Each number is 500 + 40 x the weight over its row's rms, rounded and kept within 0 to 999. Layers, rows and columns count from 0. Numbers have three digits each. The size before them is the row's rms in percent of the matrix's.

# up: layer 11 MLP up, 4096x1024, rms 0.0767, rows 3358-3384, columns 256-511
# down: layer 11 MLP down (transposed), 4096x1024, rms 0.0646, rows 3358-3384, columns 256-511
up3358 098:510457544503469508463515525509509493488540470428516504496441516554516509486512566460542444518455555525523422510519462585501499438542460433423511477515432474507550476456463489494493550446399463478494596452456522510524513496496541471511564560570506474459476479495482508536508489541500462466563526555445497432451560507550511489457487556525499501509496467529452572538498451523571507500568476465604525470519537441546524469517466493482515635469459462477524523592503501515554519508454452565540458471473515534451505562459542563498501502513476493500496551406476505546442450501560491521519519494487465543477541511568543447501456496531523439452527585499396465541497553526476452602617553496553481505468523524546436510591534547526536456461478486515578466435490501471518473489546520
down3358 103:511541544483460596517446524473457542455413508513525519525542495447475472471517476454468498578462491475459527569490507521481543507527496548498516430516557429468522518519515468545576462560515495494498539469484509506523576481491490531555486473511565479580508543469486504451581422552484498483472518516515490525410472456544482467534490501515534483511408489481481503479556453568419448470482488477400491513543448506512484494527514436525446458494505533466478482521483513538460499508506428538480478492484467532537442396438452481498459503476469469487466406502502452430510531446553521457530508433544529547447548511530499492525499470477495467552473472532584508480533484485561477483454570493539494477589437503501463491419404401497517520454538501440482436463453567484496442444528537
up3359 097:491544547513450561475459460531487518520445482527484527499464479466504541484525496467499614500452505406525508439487457490432417565493462547498477508523503421486459466489507543553440545512537530467461453578527585448478479503486515577538556511463459509528497531483558401571527489530553457571519569546561504459553525479523462560465436538528513464457464464486491488515468585483532459552467494490501516434395488466533501447474510515439481496482473518428502469525475564494457544472542545472477587486487518448506488499558519508450508468526522414507539533476450441522502487510502512430530401471507563460558604514474466488446541534484531566550504475502479529413510487540495512548461519554529537550512443482543476450461458450460455495524503462549591611549489534530467539437546533
down3359 103:478493432478499471553473411470520536484491478550460442401422490506484426446466557390508463478511497474505490448487571480503477497435484530506416533503537456500515523499493511495551466460512535463486491508466553465423533455506441468428501519483540500517506443523485508512488506469515508435462447481468486475471525502496448461499589420489514536570560472500442458404542470440420504460494456496498552525468456442430506458422452475430489538437518517489476473457515525463468437530482479518497533460472518402489492421526462483454401487467490510481440451436521465488466454523443463449477512482491420490501437481468498493430516493476461461564471489445504539467458419476468501467490590585592519550479550492517493502461589512393544461460478450494451418480460452530489519500478488
up3360 095:527523461514524504510521499488498509470487471477491520520452506478455540518475498480592469494542565510502581482561501531521554451464536528481537500529485442546555477555469482452488504540471571561519449517506497506457518425482487499486453555425495501519432618514511480565468445496511483538461551486523533504546460531537526508488488575498566418448542454528517472525456489449487504533461483531460455448476494569538492438499460485477546531569466553506469445473475577526460503486541483478459439457479471449528507526481452488478514479529454497486503560459488482477525411435565511554490551462608485576475453570502508496443613504501477496438554519528496527484507511560524513583445499537493512452504529508507496516529493568471484510524490481490556480576493496515510445486512575
down3360 101:518486461505472441549470491519515465453502471467458446516472469482402488529462466438484525463459393428534450469413548537491445529523424466482490507528473532451448478467419459472434520454569475476495573509487495561448455506412421497500491421485437431442485470454488509422479457471492458498450501442428431510496483513515480518485490441536466555550526498474534502484489517511482524506408548496465467563486430455471561479528490454458495483474492449502423491563537562546421448453454482544459426461489505483533525555500478554504517501461519442502423492486497470470494491580453477415478486477480486458490484408451545502497412437489478463528454488432468545512520479515451454545529490436403504493554535510535502471521509545474454480449519413438485437490529488472480544521469500
up3361 097:534523538454483420485470532490510454507518401542433471463487473467506530521546485563618520506529498404526503487498555565441489463554522497640498567504484486518554520524454552567614504539459514544456481521482503444466584473436516528440473484474511598492507518478589522517519506487478524509494534466453499472483533552510562494460570441457491580474517462498439569522478452501426464478483508492533423513540460552495446485495534479488462532513496539497517493508542521509524465598536503463443443506405486517490557528476457523484484531514477540511446499510494528566537490456530558471502533475564495490533523451459581525556480509583477456452458521505520542517517489459508453488511500362525460482461452522522552559536526495493500438499460421437525507493550531477532506497493449
down3361 103:501474541486512467512520472451507450487416458541491614432489517498505446451469513449458482474468491489495569466477466445464540484514481434492510451563488383437466482450512505474424497498460527439491512523448467468505576474502475474452527498404412445519524529478473556474421496498475507497481447465555519419455467497491511407504475461432511434464479511471529488533569473490534424497506483503420514457553450490482570499557512469432540552527450541437515550485521421476473491449505417466454491467420444462517450525489485508484517478528531497540544493437526469512423555505449480461516437428597470432547556458450489417505521461458442524454447506478525574505438506430461530510480510527434474487408466490426500514441485482512482457505422491504536503414502530519482479479517432
up3362 095:494409531477453530488525505493464491459571525468531535594486517564513479527456520441525474476544498441539490543496477558557448503561518523548507529521551479528431542545440553495479470493478417522477499472516467568541477549553434472505481457435464476472595476484515484543525489518498543518505497494486547460554533530516403494480452478527535448500469482431478509481456516486508546431496507483576495521513536457480548495527473470500478504474531537533496562481512446472570530452550493527446476484487447421529533573430501519492420500530539503488513506512509564451512541497512522571501534428498440514448557429499487465499500471437535596475541562515570526466529540502521478571466434491560522444537457548393484470487435438444518476501499505518494578442523445529480536533532555
down3362 111:467492496435527490434497420443525497483520449413480445536519487511464456498433496512477511491462505512451491539456514488475470481509425488444469449495473505454477472447479458475522477509481424494524525457419507497440479464526508496482515473507432477502467509531506449491385533422445495408454470514534489459439490486494464491491544494505481430517463456499550530411438468458458446472443438454463558463460475489473511466479433396512441397527468508488457493482472482521398465518531506533429536484440524522492432425494502487505472513440437493510473491482501429437446475469506525517527493443477485472473443515454474445509439500388398528526452478423430498488505467476464485512523390402506467540447490453478504539527483453498454492471483524506485433496467482433520476457434459
up3363 102:534535425543476462504426518482524507508479448513482465553512546484588495474451494426495525527550511474465523494587413472536528501546480512496504480529550588571460435500465504519538513511521475503589485409464515478473519503506484529539481526489401491523488465460476507437503457440462543515516517507515529453517454453459477476551436452505479506491543458574522470570494467467506528497526501501513456552474491490577533502486474538458463535591492447453494536489435495556529452468433546464527542539498483432527494463535518529547511441471507458544541503460475472514448550486531505523504532503485454483519412531512424443457533442440487548460513480543485523519478496483504465487506521480455528432494470509505542530472416490479502531450462523530480459496505548502533569452577518
down3363 105:573485517428498412464526517501475536470567475496487486545452441593446544452509543459546551424502530515533566440562520470516497532448432513527532452462546460539470522539480505520552524500427492493616499538494481526474490553439545457474522518499543534485431507536537442503481432508523450461567531516451499531434526522475482436533546533554496466490450507554503478498515505501553468537520554440517611515551510565488470549519523491520585498454494553452541504552452490562581554489488470527512537527546606524567488473502505493557571491518406515412445518521528446486537512513482500499519513480516540473467487501452530514534494514469508509512458479480465532511501507529492540500491558530552462506465511527516568499472562464442487523448480521494501522475470463506472509498532438
up3364 100:529535540516502549498523495535529522499497515445562459512517520525496490425501490534536443505488482428515392579555498529554487586460503413484527514431502526541522470610557534544555484495469505483540484438471524491493450469458497506503475438473388518500471468487485454533415538548552547509467494544507432487499521508522554537518482595468474500493469541478464555537495436531532443511478469493451489460455529501491414534424429533511461464519431428492498549523431486479524407522561483495528443497460530479516485494559546524530418482473437482500516513545436497499477481439481570515517414530419570504545493468503502527457448504490591559462455480576488458514538469533524538475443456540549441466478539411522451523468508559528514514503470512524430532540531531507512480477522493
down3364 098:473544461526471499467456478519477496456542558443440528454462598478505427484589449554540511449504548551514484509473572449486565467456475510529513418514494420424454508542450527563553473489459479513491547504502522556477475512479537509462489476416519516502455509514503457469474508565555465496549535557485540451510457512518545510480527581506543538490407420490505537426520462519510486567525467508473471487525572494458488498502450606497502457473520451479466531506531504444444511518511501461415436517564503506440417539461574503560502525486454545495528524525467447513482526488527461523450530496538459502493495527483566480553464428521499558488484551561505460506449487467532515458529452530536518488565526451451509406400453505481481469505554455507540550496457508492451453437562522
up3365 104:466521563510504508446491612517498514499499508482415415456501471552448537515537556449495438384542482541498534476483556527464409497489530547519556492419516530466463461469526531543509504489467524464504457424507474464578476462492494401515464459492512476539555531546512506464491484434537523516540529498545450491498501585542444481522508493456466528551481494505550459505482484497540468476541495528492500470513524522453469467406515475465408494491473483513555509419524572499540502498520466488566540497544481479549563550510583530475463408608497486561459533490500454519522484528514501419428420507509436483490505527461524517549552454462490481483526509494529492577450421514508521497545538543470550515519475433512506468508467569506444458488593473520559490538430514520432424516601538
down3365 101:463456476481479483541552523465491460512467458509499450415584516475488557527545567471515481503533378559485493470443443533422537487545561503487427550520507483506459533502512468490508509435424491504497468513470517465503497446536472502516423559543614524481477518537509429476493459428398513421564491572442526545496500526534529503500489478460499411495528546518508591555492568554512493487480425516519508495481541452502531479529522520531521466518507497514456461491554571500536478509475550477531474505512483462486507554541505528454478503475444515484396472476476449498458519505507505506443520496541455508532493450519462519485504479513497461493496507479508561506511525431566472521436532481480486511493463453540472421455469529415483498506528445514565479580502462502548482458456487
up3366 106:487583489508454441572539411475456526560531533466448559551535469538463518504526511529469512499546522546497460516418506499484545522470544542523453460508445536542511498511478532507466491573476434469385483502505526415512509462560512439499555605440576433503563503501486506554527467492494519423458460471495462492495470477540497474505538539496447523525545535476410511454538519455548530529561507602545499497460568542495438488523512458495447572490531533461483561519488510526445433468469556500448464522504490448558474522538554500482521496499520561417464458509481458494493506494545533436500477551462537499533504422464449484506514571516532496496472500548465512517572492453507493506520519488486524497538504449502489509544512452536467474421463552486488500468491537522469535537544534
down3366 101:527461517458474511475536469497608443448457476541501462528507480509540541478436440497515515532490503478510596484451442478535482505523486508563473535532493495557518558513517533495520499528505504514558442469534542488554480597550428574532534465477528431513458539460489538542465502562440508591501451479511472509528385509522525390520496479461490498516498534513448425482568534442523521443521423514528494533483525508466450526497493458508535481517519512457569460492506495531459502551474479429461479473463458531466538483491553505477534435490465450480428490552508494480514530502453567482499541388495489450590489456480457470476488570447520467528455474504441512492563449527459518438519513461440437485453491549493480490589493509484526526461502514505490496481573471507456517492532438
up3367 097:532465463591480491537512535539514504469540426534489492484435509518457566497512591536498524481481475482505473467518514575474510455470482442480454544539503520503506506466534539548411538510492519487510520537535519519526574485476543455544459466492509578597496519451501461525451518490515496553600579566520530421556482468456503484524526464542523494534447495461433511557497498446507489524483545519542431490494485526505407549543507558497534534541459460517448514604526492477503522503560490472498468492494534557490507492498523559514398478553434482476530473533510543551472415495460545451501479407484551513512516473455482541534496620427440551508479556482479589477465528475450514492485466476576523490565531560479465532467516481492537504511437527548502465521481494466532529578488474
down3367 104:467538491424551486505521551518449479465463457515471541513466468476503536425496431489519472503499442519523424543541455477508489508550497458495548478488499539590471414529501439586470470495471508490462480525487583514553484481533506500425542506470513519541537479422513510464521454594493501469541509479424460512548477450544456437518466436574505485455449489514498451514457506472482486482553504487461477499446512523497486448541525493473464489525547556506511535520488453544458447549462454527461503420471514502526489490522465506508513520524487467518516542512557467442535484490439473381429497512543495399520528503461418486560510464454533502556455588480448446515507427510481492495505449415536458505517472539494462521514448473492525509517445531533552438503511444513498540485542444
up3368 102:568471504477475483459516502523449513484578536483502466439505565448473527532471501542451538518477410484526481513609480455500486498436533465511484466465526496524473446468574464517482536594463490479467467541497530516530521551503533510521544520414445491448577529535494524493529537528527547533531453482487495479495499464451515541529481499485503545545437530541504480545524466456463467517434494531574540507502583503547470499425550494519493506518526475487505578490508509445578433466513541550450495500521545471519563599407516521450552501513452483572501415502552523556462476485518549512473578530422567522543548459494457501518450520433450536515500480521499519477454475468495484545440480491356571458496536536517515485448519527501508539537552471466521495469479581378516534476456623
down3368 095:486418591507466469492458585489502538551498494498477483478491502477489449506423528435447492504528469541568517460456507458471509541434501520403533505542524486509485493462530474422483426532428448498508477500493494476516509517496555510490506465594529511524432547513427567502467477506528470450522534475504439494536443586465474520468469451432551478520452484528521440486485456497498478523527518421495514502543520509469474528535533428500510513493500571518482441451505484423503453548519499512539486514508489450523476466489509480549442499472510527512520493545502434535518472515444525436589520474481505507478466469465508487501437541452446509453606447509472452545565416521484456459559501525508536465522528495558554427550524442531449500543490516593502489541503532525557451492463498
up3369 094:463543444457486489530530505558495548462510472429563441501464538510462485527539475507419488457408546498501507535547468534519542466536520512491510513547510567517453555468548522513506522444489502581461507540522563511496512476487484463475450457459569519512449404529511475548411526480541464431534476498560430420523522512529429554533492480535538443492472516536426445490486503461515553429522445543498508478509524584517441550451548502406485447498448533476488494544459462452502509442605428498510515523501463554592485388465445547449501471508511429547522523487481546489549405471436509501482529536604456508471467475503497539462533431571532495500570549515585448484548537488529497522469495526564481519527511445477529526457460517569544565506477575443507474512453515545462554478550506
down3369 099:499459461498502529478491532421466508487480538448497501447453435499455565487545506536505503595491509523510510459542451470549396468539499499582454476535473458494481495517429503548441507493492481514524500541508574513483533529453495451460491431505505548485535471505481458510473447465497511537528518432462535440534512523589530526422540486389560538472486514522505544531472435476542532541454563548479520503519511447450478531402458519504461471496539486474496522444495490405496519454537481554501455497452522369431466518485556530514435501498502577545502503500539412415479461452475430482476553509506542545450517512475503421484504458582436485528489465442437445514511476562542472496530541483586467488467495523445527458480431569484483488453413503528498503522465516592505486495515432
up3370 096:465445527513501464495504525445506557599521440416525491478502491525441474468467500555550572499584458552515473474476508449462527488484486549435470476465531515450466453573456497458464538530460486554490527517548550499559451513540502484492507465484521533498517475465432469559511435507520452565516481446492399549505551507476505516443435561447497576524520507520445443487355549523518522496523527543518567420478565450441533504469514571594501509550415467454549493529482495566528541412491498445445507429415550472552393565535507525467473569548510517530484495501485502505558548457518503499414508536475540477560454512463525539528478508489448477558445414546520524524540510592504553523547490460522488506471469519544476518426522462518555567494537495485503468523537504507463425483522472
down3370 098:518479446542451528452478491451474433498524539463500526451487398519497479559496467517500527512510494478497489462503577509438504430515469485526491498435450511474482522471496565442483421456455526481531559511532497519468501474461480484443493469469496495481517503390465473467497562453522549476452499418459444439464460484517507511494465441456536502487492506481512452430461508491487497456530503451521475520520497510483529404526556473501463528468550535448477520446537478474467505514513484412550494579495435527489480527506428479486464537575491473440504477468433460439427449514456530487446445470408491581452484514442508513500514501496457478486498500480452539536438460445464481553562441534466489459486462483526477507590501579483515450484487503454457560498484520523462559483462463
up3371 100:477521454522432437553475447500459402465545500465514484518491535577488451545551481536567509515510563544522552479501447479489498447570539488582518519551534543485452445512518527452552560494438446407490506494498573529561496477427463473484530451436503473462529496566469492481446499503486398460464435457485419500505513539484500597443508538549416567471481510472474462595534475493495553538511525491468454542505527493490498436428576472462520489450496426396503516527545528576565550518522497485555473536502451581427513582452543512447619527421505528495434518489496470502488530517494493512519502570484512520463570577447428503466440530503474547477457477517471510413575457480502493478468482464477471538442433565554421480511510540442468472404429521525440491558569557426486524502478460
down3371 102:492519564439503483550458416521496419557443495466425507505513426436501463471407471437484522480516504517497534417502430561540451477496506438481459493497423495494482441495478487424482512430525520499478491531516534483489492489429518444487410450542602453415538499524475448537462452448455444473456457424499502508525538480425504538489515479433501502475465455491508507596430496496491468489487541445435468453474490486452409425436474420469425445442490489569559505475457451486453486479548507471423456475548495474467495466496449513499485456515489502437455519474445502519490473545475491522469505467449503508425484471512425532517511507510462510505479500501496466480532476452462515546479445466487500540548479502460498479444512505532528490525460463478536544489477434514492497452540506
up3372 099:442470501450500542435441468497497478532470484525501551490479509572507503476480480465479485560427454477370584502534524492472463498432489549515497495494520513486490464482483573454445484515492523519443497432433492494542464460468498497468492501554465441537442554583516475474451533502479582534527501519482518485485462525540463513471522504488553448455517525487559494479553443527535454484494549489489522516481445481494463478473585468516491482502480494526510409485468507401507497507508578447507497489523528520527534497571509548466493472552527495509491566511591426502529480436447524544505508519449509495577459465420471506462482468556558527489525522554501541477516474447549497489480513499468439467481527430585492507516399483507469410412492492501449492474523453546486455415457536
down3372 105:449489569511469500441445531500475466476450564474487478472430541431528435515494496426459508491497515490393494484450438499476459412516473554518466439473468481442512484544419499497461495510436370499502537519481559522519437483481536463505500504518492545465420485537514478502394465433550421492510484462478504542531524468496479512488486477443456483502461474508480515475486543476478491484451396530463509495496494493434575531525464521486421462540585507487466485496510410493488533440430497478405467452524441481496501465501488431477561515452501482448526472483459523545500496495491541470479487462453510459504452520426545428491457478531537460459530540483472443470450444434518473488501419466491430490499497491486504434438507448567499528559445460439485479508439507521435483496397432
up3373 105:522489464548446539457477461532514452448399557499478457498478472532514537515501510526512481540547436496460514479544500530493513471477622496457549439576459508509464490469495546505527595491534431495418395542484498513494426438484500447509549511495472515486480483493471551581548502514532544520474515582528503498479434507432546476518431443513440516467480573434555463477494424559429525514427410511509485473513519538509461487471505548522469497539510525464489445411516536444419492426544480496504480560445509492448381500491561514512562479495486515473464522454512422478503485478535542477461511458513433526516458466446437563523432472486518492477582493505487474506515550505454551452464531518568504482517535573453528458543484459429474494416542513482448506528510506485512518498504467
down3373 105:519549444470477508450503437546511424445493450490484453540474433524507515488524540541514548550477479494459524436478431516532536554503536409533486468473462505516474486494534485472464538481460473511489423487478526448539500489485465528500498501487419472439536494453485431536473512451465534467466519585542473489437486440492536509579489430467537465534499514467431454531537492442463469490457459496450562488510511455527465480479470434539495424522475433429450497547476491466468568444527470513510455462481440451502475560530528498449530460458554486475580490412509479441460399512530500455487504505463544500471498461458431452509459448539514495574478493482541502544571504480471559478535555499458517473508545464494404475463469508518484440399522546414484486427545520452483512447528486
up3374 094:498500544460477517530473520530433482435556464545541493484533535474568485544558538526460459466511523496511564494460468465471514478458440502516500504480533458520501413516478454491462507511455475491481483530467497486453501494530542508475551490524494515486482517436505456524552490506465562533497544464504519499484464482461544499476517531519480494510504487481480476483527473494516510504483524536484507477574529489506564502516539536450520508566427514488559486551550485465537503495459526441481461577483493501524540531498470472470495476443531507589508492548496445474470511554542463507564508536504548542468446442512493544528492459475524467489481523379557528475517478529434507545526524503513574519501499442440540481507471526501453464511514518522518500518531501490537513523505570
down3374 087:492465479505475522505478467526472517497468524448496472526493501532480496491492551530492495452450528473510461525530497463435485535591580512489541509459423499464493496435514509492490448469543520494510552477522529526446446507536494477489493500432529500500482515469463517475487503502502483485446468478448472518531504520582506499549549538562488520491454420482421481564474457514526488498512535526562557530486554533602443510537473491540510478462539443482489540485453569501558510573545538501463555451563434516498558491530554485522456540481469480458475456475523540494488473523479507503466478533527500469547457520529461436455509509499487556498445494410420570400551447509593514425493496499534513494473510465543437511485514484510538550514444493490539539481545465491476497520482530
up3375 103:487512560530493515454445539393515472532497473502490462509533531546486577471430567426515531520501453560423544476501533524511512520478377499494513534449524434499404477484422471537464507468505452497530576520484537484431565516516487501481475485585497435526466497542558536521528519529444450505438458503473398472490466454374501430487502465456453520524512464449521491471503499493444529480502554529547434600496533424428522464497525473544499520527514573522492478458519374473491451537477497472444513519514581413512507449550566501506517537533438503497449547564524516533532514509458541478523444446505488554507508479451519586560457481525599494476529474462467477527548490503458499525481473500510439426434498510504473491453559517505508516431466546551494498505567535553596418538459582
down3375 100:414494533482557518516548450506505541508493445508472541432502516530545573487441552476505551517482517446553526461488552468449488484451540482479520483495470495507484506537451477396524512505496519554456462464484475491502510500457502560460549420533482503527513491497562510496447544544387505465538509526483440583550494431498453528502475536511460498493508538502547488436560478567491452458534417490470518520525500433526488504488477573601535487570530482497483499512513493514533482477532460565493458479570504570549540526509448523558495525470501494461547519489551515489557473491488509462443405437412546502532534457475477477536507466534471427504557493519523498516473470532586469543519553515451479513497475482515500435517483501582542480597503486449484525487423446487468496532515553
up3376 101:628505505516469517539483508530537510430481522527584523460504444558536479523533490497441546448487474552530474544528498443429481574494486524486548503517488441463496507462510464505517514550438454510482539449483489529491517489448513437512513532513506503513517501488528556497458448482547486564508469557470502477458557544544457516562535477476494559614475537507505466476494493461494508557473549529491459536446467462503553535476456507533505464474493521495469497493508510552453439561549541420487454524486487566433507424391497463506501567566561515428485428600558503516522514452522464460546487511529463540420563533458504513515540470488537472558515558445518466447511426462499483563547518526499480488454449413478471545512495512490508464510473516572456572483500508554505472546496474
down3376 109:508505477523481478535477498516473588540526497481491559511560584443504459478517449514494491495446479475598501456496535493474478523531436543520414479484426573551526460508444482482421512470524467388491532506447469423491461516468466510502550578442470513492507472464426465472545550504564460499585535426494438466520511423455474533476517445441508482494474495477540548456500421510445482516497454448517439479449483504455522493466416587445526543482574498524533447465506399486531531507534454463518526455518551454493458513494512515479545480508455510580551508521545504529477492582476473477546538473540463463497493471413465537523478465521478503546490514470468474558443544491496478557508518487464530559478495464453509516478433451570446455497433532541485516471489435545512492498396470
up3377 111:549520425503458547501526456452422499531517482508425496495516459463535575527458478508507516519574439454450439527448545431459469508466465481556477483439498447542471517579470592471497500477470538518525488424503509485483505484528489510496534434517494541511507455562520526461492486519457451490485588494490438474505507521504488510514526520583459541481488540464514451434457497435475578532464515577570491503462499515590452472522529510430496479601484441548508497508439508541420451483535434474528499555487456489475532414427515461497547534446561473501522504464534477498406520477494530526525516501425424559479489523452589438589442501515508491531493477546464503535539510485533524491464436502499488552482546502499528496510495481553598490531478524514537522499468499503523475383547490
down3377 102:503481400522460515521503511499467502419385513494424453481445591521534469476507427495465426504503548420516479562411477494479470478540512549532494437385498484569496538510479525530492489510569536534481485480496482463480507488455458500532442511544482530498506485514529516485489509503439455436502547476588481487504546453510527496498494480474476475476494522437434531505495440421522535527481512456481496480546491468507475510483504521446504481500482511517512522464526472491417336511504469462488511545443452461495500432487503457518528568482464443563505465513502547505496481437508455532511485514462452457529481463528490475495505450568514425438495493514522483458492519493444511543507490477477499503502490472471500533439543549482552501522388521482542459499504487465462487523496492
up3378 103:516495439525501479501515469501444512497466492575471463486530493512493479582469597514426537471585469501513555550499497538529519482507491571522479475523495513537478424507495441453483499459449507519582542413507457484535547430429467442478509460548470534478477538464543450496521573546532514573472573525490506410481526492448500555535542418462503495498521593517535475517459508494560474524537438511467498519516495462442494526536512492499564559495547414498445468511432503517604500446548595464523550509476482508456508532547518536574444459514464459499524497525558495491526465463503503494472491480421524470527524516498441506454504456495552441547499503459441456499463507579451392479497482484499545483436497494518515546508556483519497461552498532528446479495440482429603511520549557
down3378 106:528498468549452535447500569528453470413494500579502492417429531516537516540450524540462528514573459493513517509473577587529498454494471434572489522522405408526493431554516462524425424465474502493498463537550486484506462477431502454509516500478472509465487502464432437540520539503495515437520505537554523484470527462512435456515502517533467468545481452462463447512530447495494433495449501512492466560523518418472502508505463518517552521478559537495482505509580523465435570468504493454523472491533474440511408528521496483488467483473445425548485478498508481513514433468434478505491488535480514538385497463428543509517526505474486453531430504432435424523456447472500427401476462471535501486488464479500538468422521513505445582490509543443539466543503514461479503419528575
up3379 096:588574539469468547428516506508504522564497488465437502500489527451453587512504467500555472529518493520470540551477414544474502563498502483451507496383526505499544532475536476594500497454457572525497539539580487474518480448485532514505449476517540498475497433448501474440516423478544499504519487485515470569452553470539477446441501447495528537512504509485452436507464449549500590527513496430579479454536507484448528507531495501515424582559470466449518456561515513492549429485507474480504560476550480528464506539486457483536509549414441527487486474522457558466477509516512511473498523522469558485506437549518456480451537476486530529541484445460455554509405526492432549473464511480440462431488536456445415529397523428591506464568552478541381447477434491520547506424497582
down3379 105:472513526484445496437454491471495521461466487433393445528430479480522435445458524464532458513463465466542455465551506437518524461429485465483522540469436528488395562511444491488464461431482475480532467461391447466457474488491594488516518490464496426498517521444484504471415417479408520502459480469452507410499446476516523426424501514465509461499485480463528479496519471466473566455481539482406465504431530465392500470487493450463451491509455417481489455408463502510496495465474485442446528480477471462553436489528523487465488415433526460479522491460456501413499514470513535493496465429509462460472469549484488509465449466499534403433463515495454462471485397447487465391501462454515481520509471474505490395461477498504478478466435536475429472448501482479460536441475517
up3380 100:493550508519403557502505556523442488528528500418452472507505452469467513452605533467444438486496538510529511486459562469450494520497469498514490497550470554508409536586429534471490502447504476467525485510529527515468461495431484457481502458547512499506479506495486563491461539480591443512536499481458472503433507493439550536436521526522501487493543491524410418449574434548451494429507478511453467491511476459513526572468444542418509494508507388542439480455568432531538492442503443519555482490420516600459453544441538490493528454471432459445508487502487544498408528523561514512505466513512504509556453501508442477492556473485532495499466427540493510468476486552505493471507508474483502461512507512529534522513478540522534432613591473468524558444547443471480478560449495
down3380 105:466480467516466556487476502455529459494452547438512478438504493498497448541483453473524511439474464515566510416491487508483512455460415455484494482492477431435494528457562526510470487455446463459548565458445510447529445518521458429450450452439488496493435473448452489541477480492450484508478510447484429428523473535467533427465468492460458471467494445435474506409525467459520473535428440441448481480509418515453467522461483511518464485517477507552499485428503523514492469475448488466530508455475459499512528521479500483483456532495491425499457451577459518507466407544510523463487544474449489528537511433521489428455441461536463466393458552477487488503537429509482482548451475450453455454494511513473480508408484422510498478458461410472515492483539528457443469455550498
up3381 098:408558433491474505606488538541506517477490529440486538462564472447503573457489532457503564562474561534493482486520520476495598485421570448488507561515538556472483453419460471529533487487509506488546515491534525503492503558477477417511579430561493583585525541539534497496575506478570508477438489559524485471584470570438448511530468449492523529515460583455477521529512548471478465547496480427449471540479432520470447470518505482552490435481512449517532487537512570499480456549490494455469589470458517519459509516526507461453584491443477487531474396513542428511504535481466533549501479480546461539481551448523483466494521547578576537456427525541473533540520544461522475503467582450499469466491536520466548512511486468528513532473475465487451497457501512516448509486492578
down3381 093:456525474448537531509526558398516505526533478481550492475492436492472464571434474482490474507529501523452522506437547434534494524535436486459476475538450510486514435461529485476460525429457468492505526506499487401446493526566509463513496521459473529489576495491508461432557516544540514405499437481484508532544404556525509472519533453526494403517477486544516478420500475474515459540519502553521577393466403477537480495481470447533478421451476553517496528481449486429505483460491498475471523535447450449462521475546478435543529493491503474485485483514470455518452459467507450430422516476468489577505547442489476475539518441528453482488440524513445471502514518460547499506445556544511445494451455499515497513490438515533439552440483541467447450558525403469521530492560484
up3382 096:493519592486459558492558484480525509528408564481531540540473472547486492459478448538540490489503503524586507536496451534484487449473551554572458508465446553554577515577515489520490555495450523495511535462527397531493474518565514536521515472497482535438484457521558442503537423470493476567515508580499520509543476476487492461560472540529482538520461438497547487493492531491588522592463559577476496522537508470544453505528475525468554491568473535428473574493470473459495500529478432548494548444500464471467519458474472494485460507493527441520494500602463445587478517444503455504532444458512473473477524507474432484506520559530603456527506458504518504466544520511501501556490531469476493508505526411490573458475472488552514542521542526465510512486489442518415497530468487
down3382 097:519505424537501521481420528508435465441564489506479495478466527559529537511571498521464519521575472440393446433471476539570531485429541519481500525534493564465493486514639567457475552466487520432571481496487542532471466475478514507521476486480484519483503519505495543575505550509407523415501545502469496520367450473518500466474446505476572492515466537495528580439493538516470549497515490524591462486563526475535488518488515550455482535467459565509487471472547496462535546499544497557470545481504529564484531505510459454509544545558434552469543490432516505501511521583535466387519470477526505543531477519492488522506548463554468500499493559434493464537492576462381523544533564480499440476479480432582435485563525487530476459531492453469574539520451489464525484473518511
up3383 100:490509431455496461438506544496515555445457440488469464453549475464455433522548470456493485508535487465455505569500505403524467547503571491492527509604498453491417461508563533460468521478489456434502588628488481488551534485438538541490554541530573528557500495552424535487476498585545555482531521396503542539503511506526460540494505525573563524465558559509419520480488551469594457491576540434534564466513560507486483498496524472539542513415468513544432477548489524499514525472526463435451526455481522541518503459442522479423530467525490483502569467505437510487528497445541517449484515487500524474522489538430501550494493498547449501462589488575601480463481509492526485495491473532464438520548517468480466462457489481530387402410540495520520505515518518508521447495470519
down3383 104:460484534466470525467484374479486465473488443554515555466493454515503446520507558489570483442459470601464570436471468542542481474534521503448472483488535410479452480459457491487416457545471504503503483522561467545498424496480424498484498507554517487466499478479550426541484555543545537515416494448568433470467434493477492461500479461503551566499411537448488531523485572481488505583552458474452487486484536490554514538490468488446504564517429523509493441518470538549485424506559543537465563477481513502503528472493517535462512582543458502556578487480502488479480507526532488522500508496451544569543507540502422451560498510422531394532482496435519457429523492547465525478516507528467553481575420517505481498474417507450376518491538491490514476491461477462519522531450501
up3384 095:452453482499502490455557483549494503507521441486495527482452557544464491542432470476445494503525423476477511493543441524432456577519492511506489518527486450531468476578437470475483475528553494560534549446424524512420479477601532552449474485469500403530491447539397523478543471454517499468598528478453446563435466454461466497497489488506557456470508513477477496497512505508508481521408491513442464442504531486491464522457505531416460613480511586485472511591572503499452501467545547460479420432528460516514435625472563584561494434521518523521499498484493549525443536549501467502427497522475561531474496479498510531482417515468557503517538488491573473445484455470434545461448442537573468495501469553442490508474505480489468571628491580533467549509511478492454499483514491
down3384 097:542509465553468444526413492485472522522526484527461486537514570520516469467497503462464517504486512483514559507425473516455477474521464513449503470440456481433526514485526508406478442510463458460473506475493498518458506470492455499531474472496565538452461494536475489524453472534526556540471484543515500465526479487508465503491476471555477485417453534518473495460471546438451485567474461456477459517476467481504507526452504481499478466443554450480489474450434456551520514428473487482558494481483497427472527454533542433445507524460509563482484474497473481498549553453463473458457462487533395466505511500578521394434515452482444431494409480469504486543480414495554488508460572511478485500566525515458484459462519510447413471473479458458506508456517447485490461479474517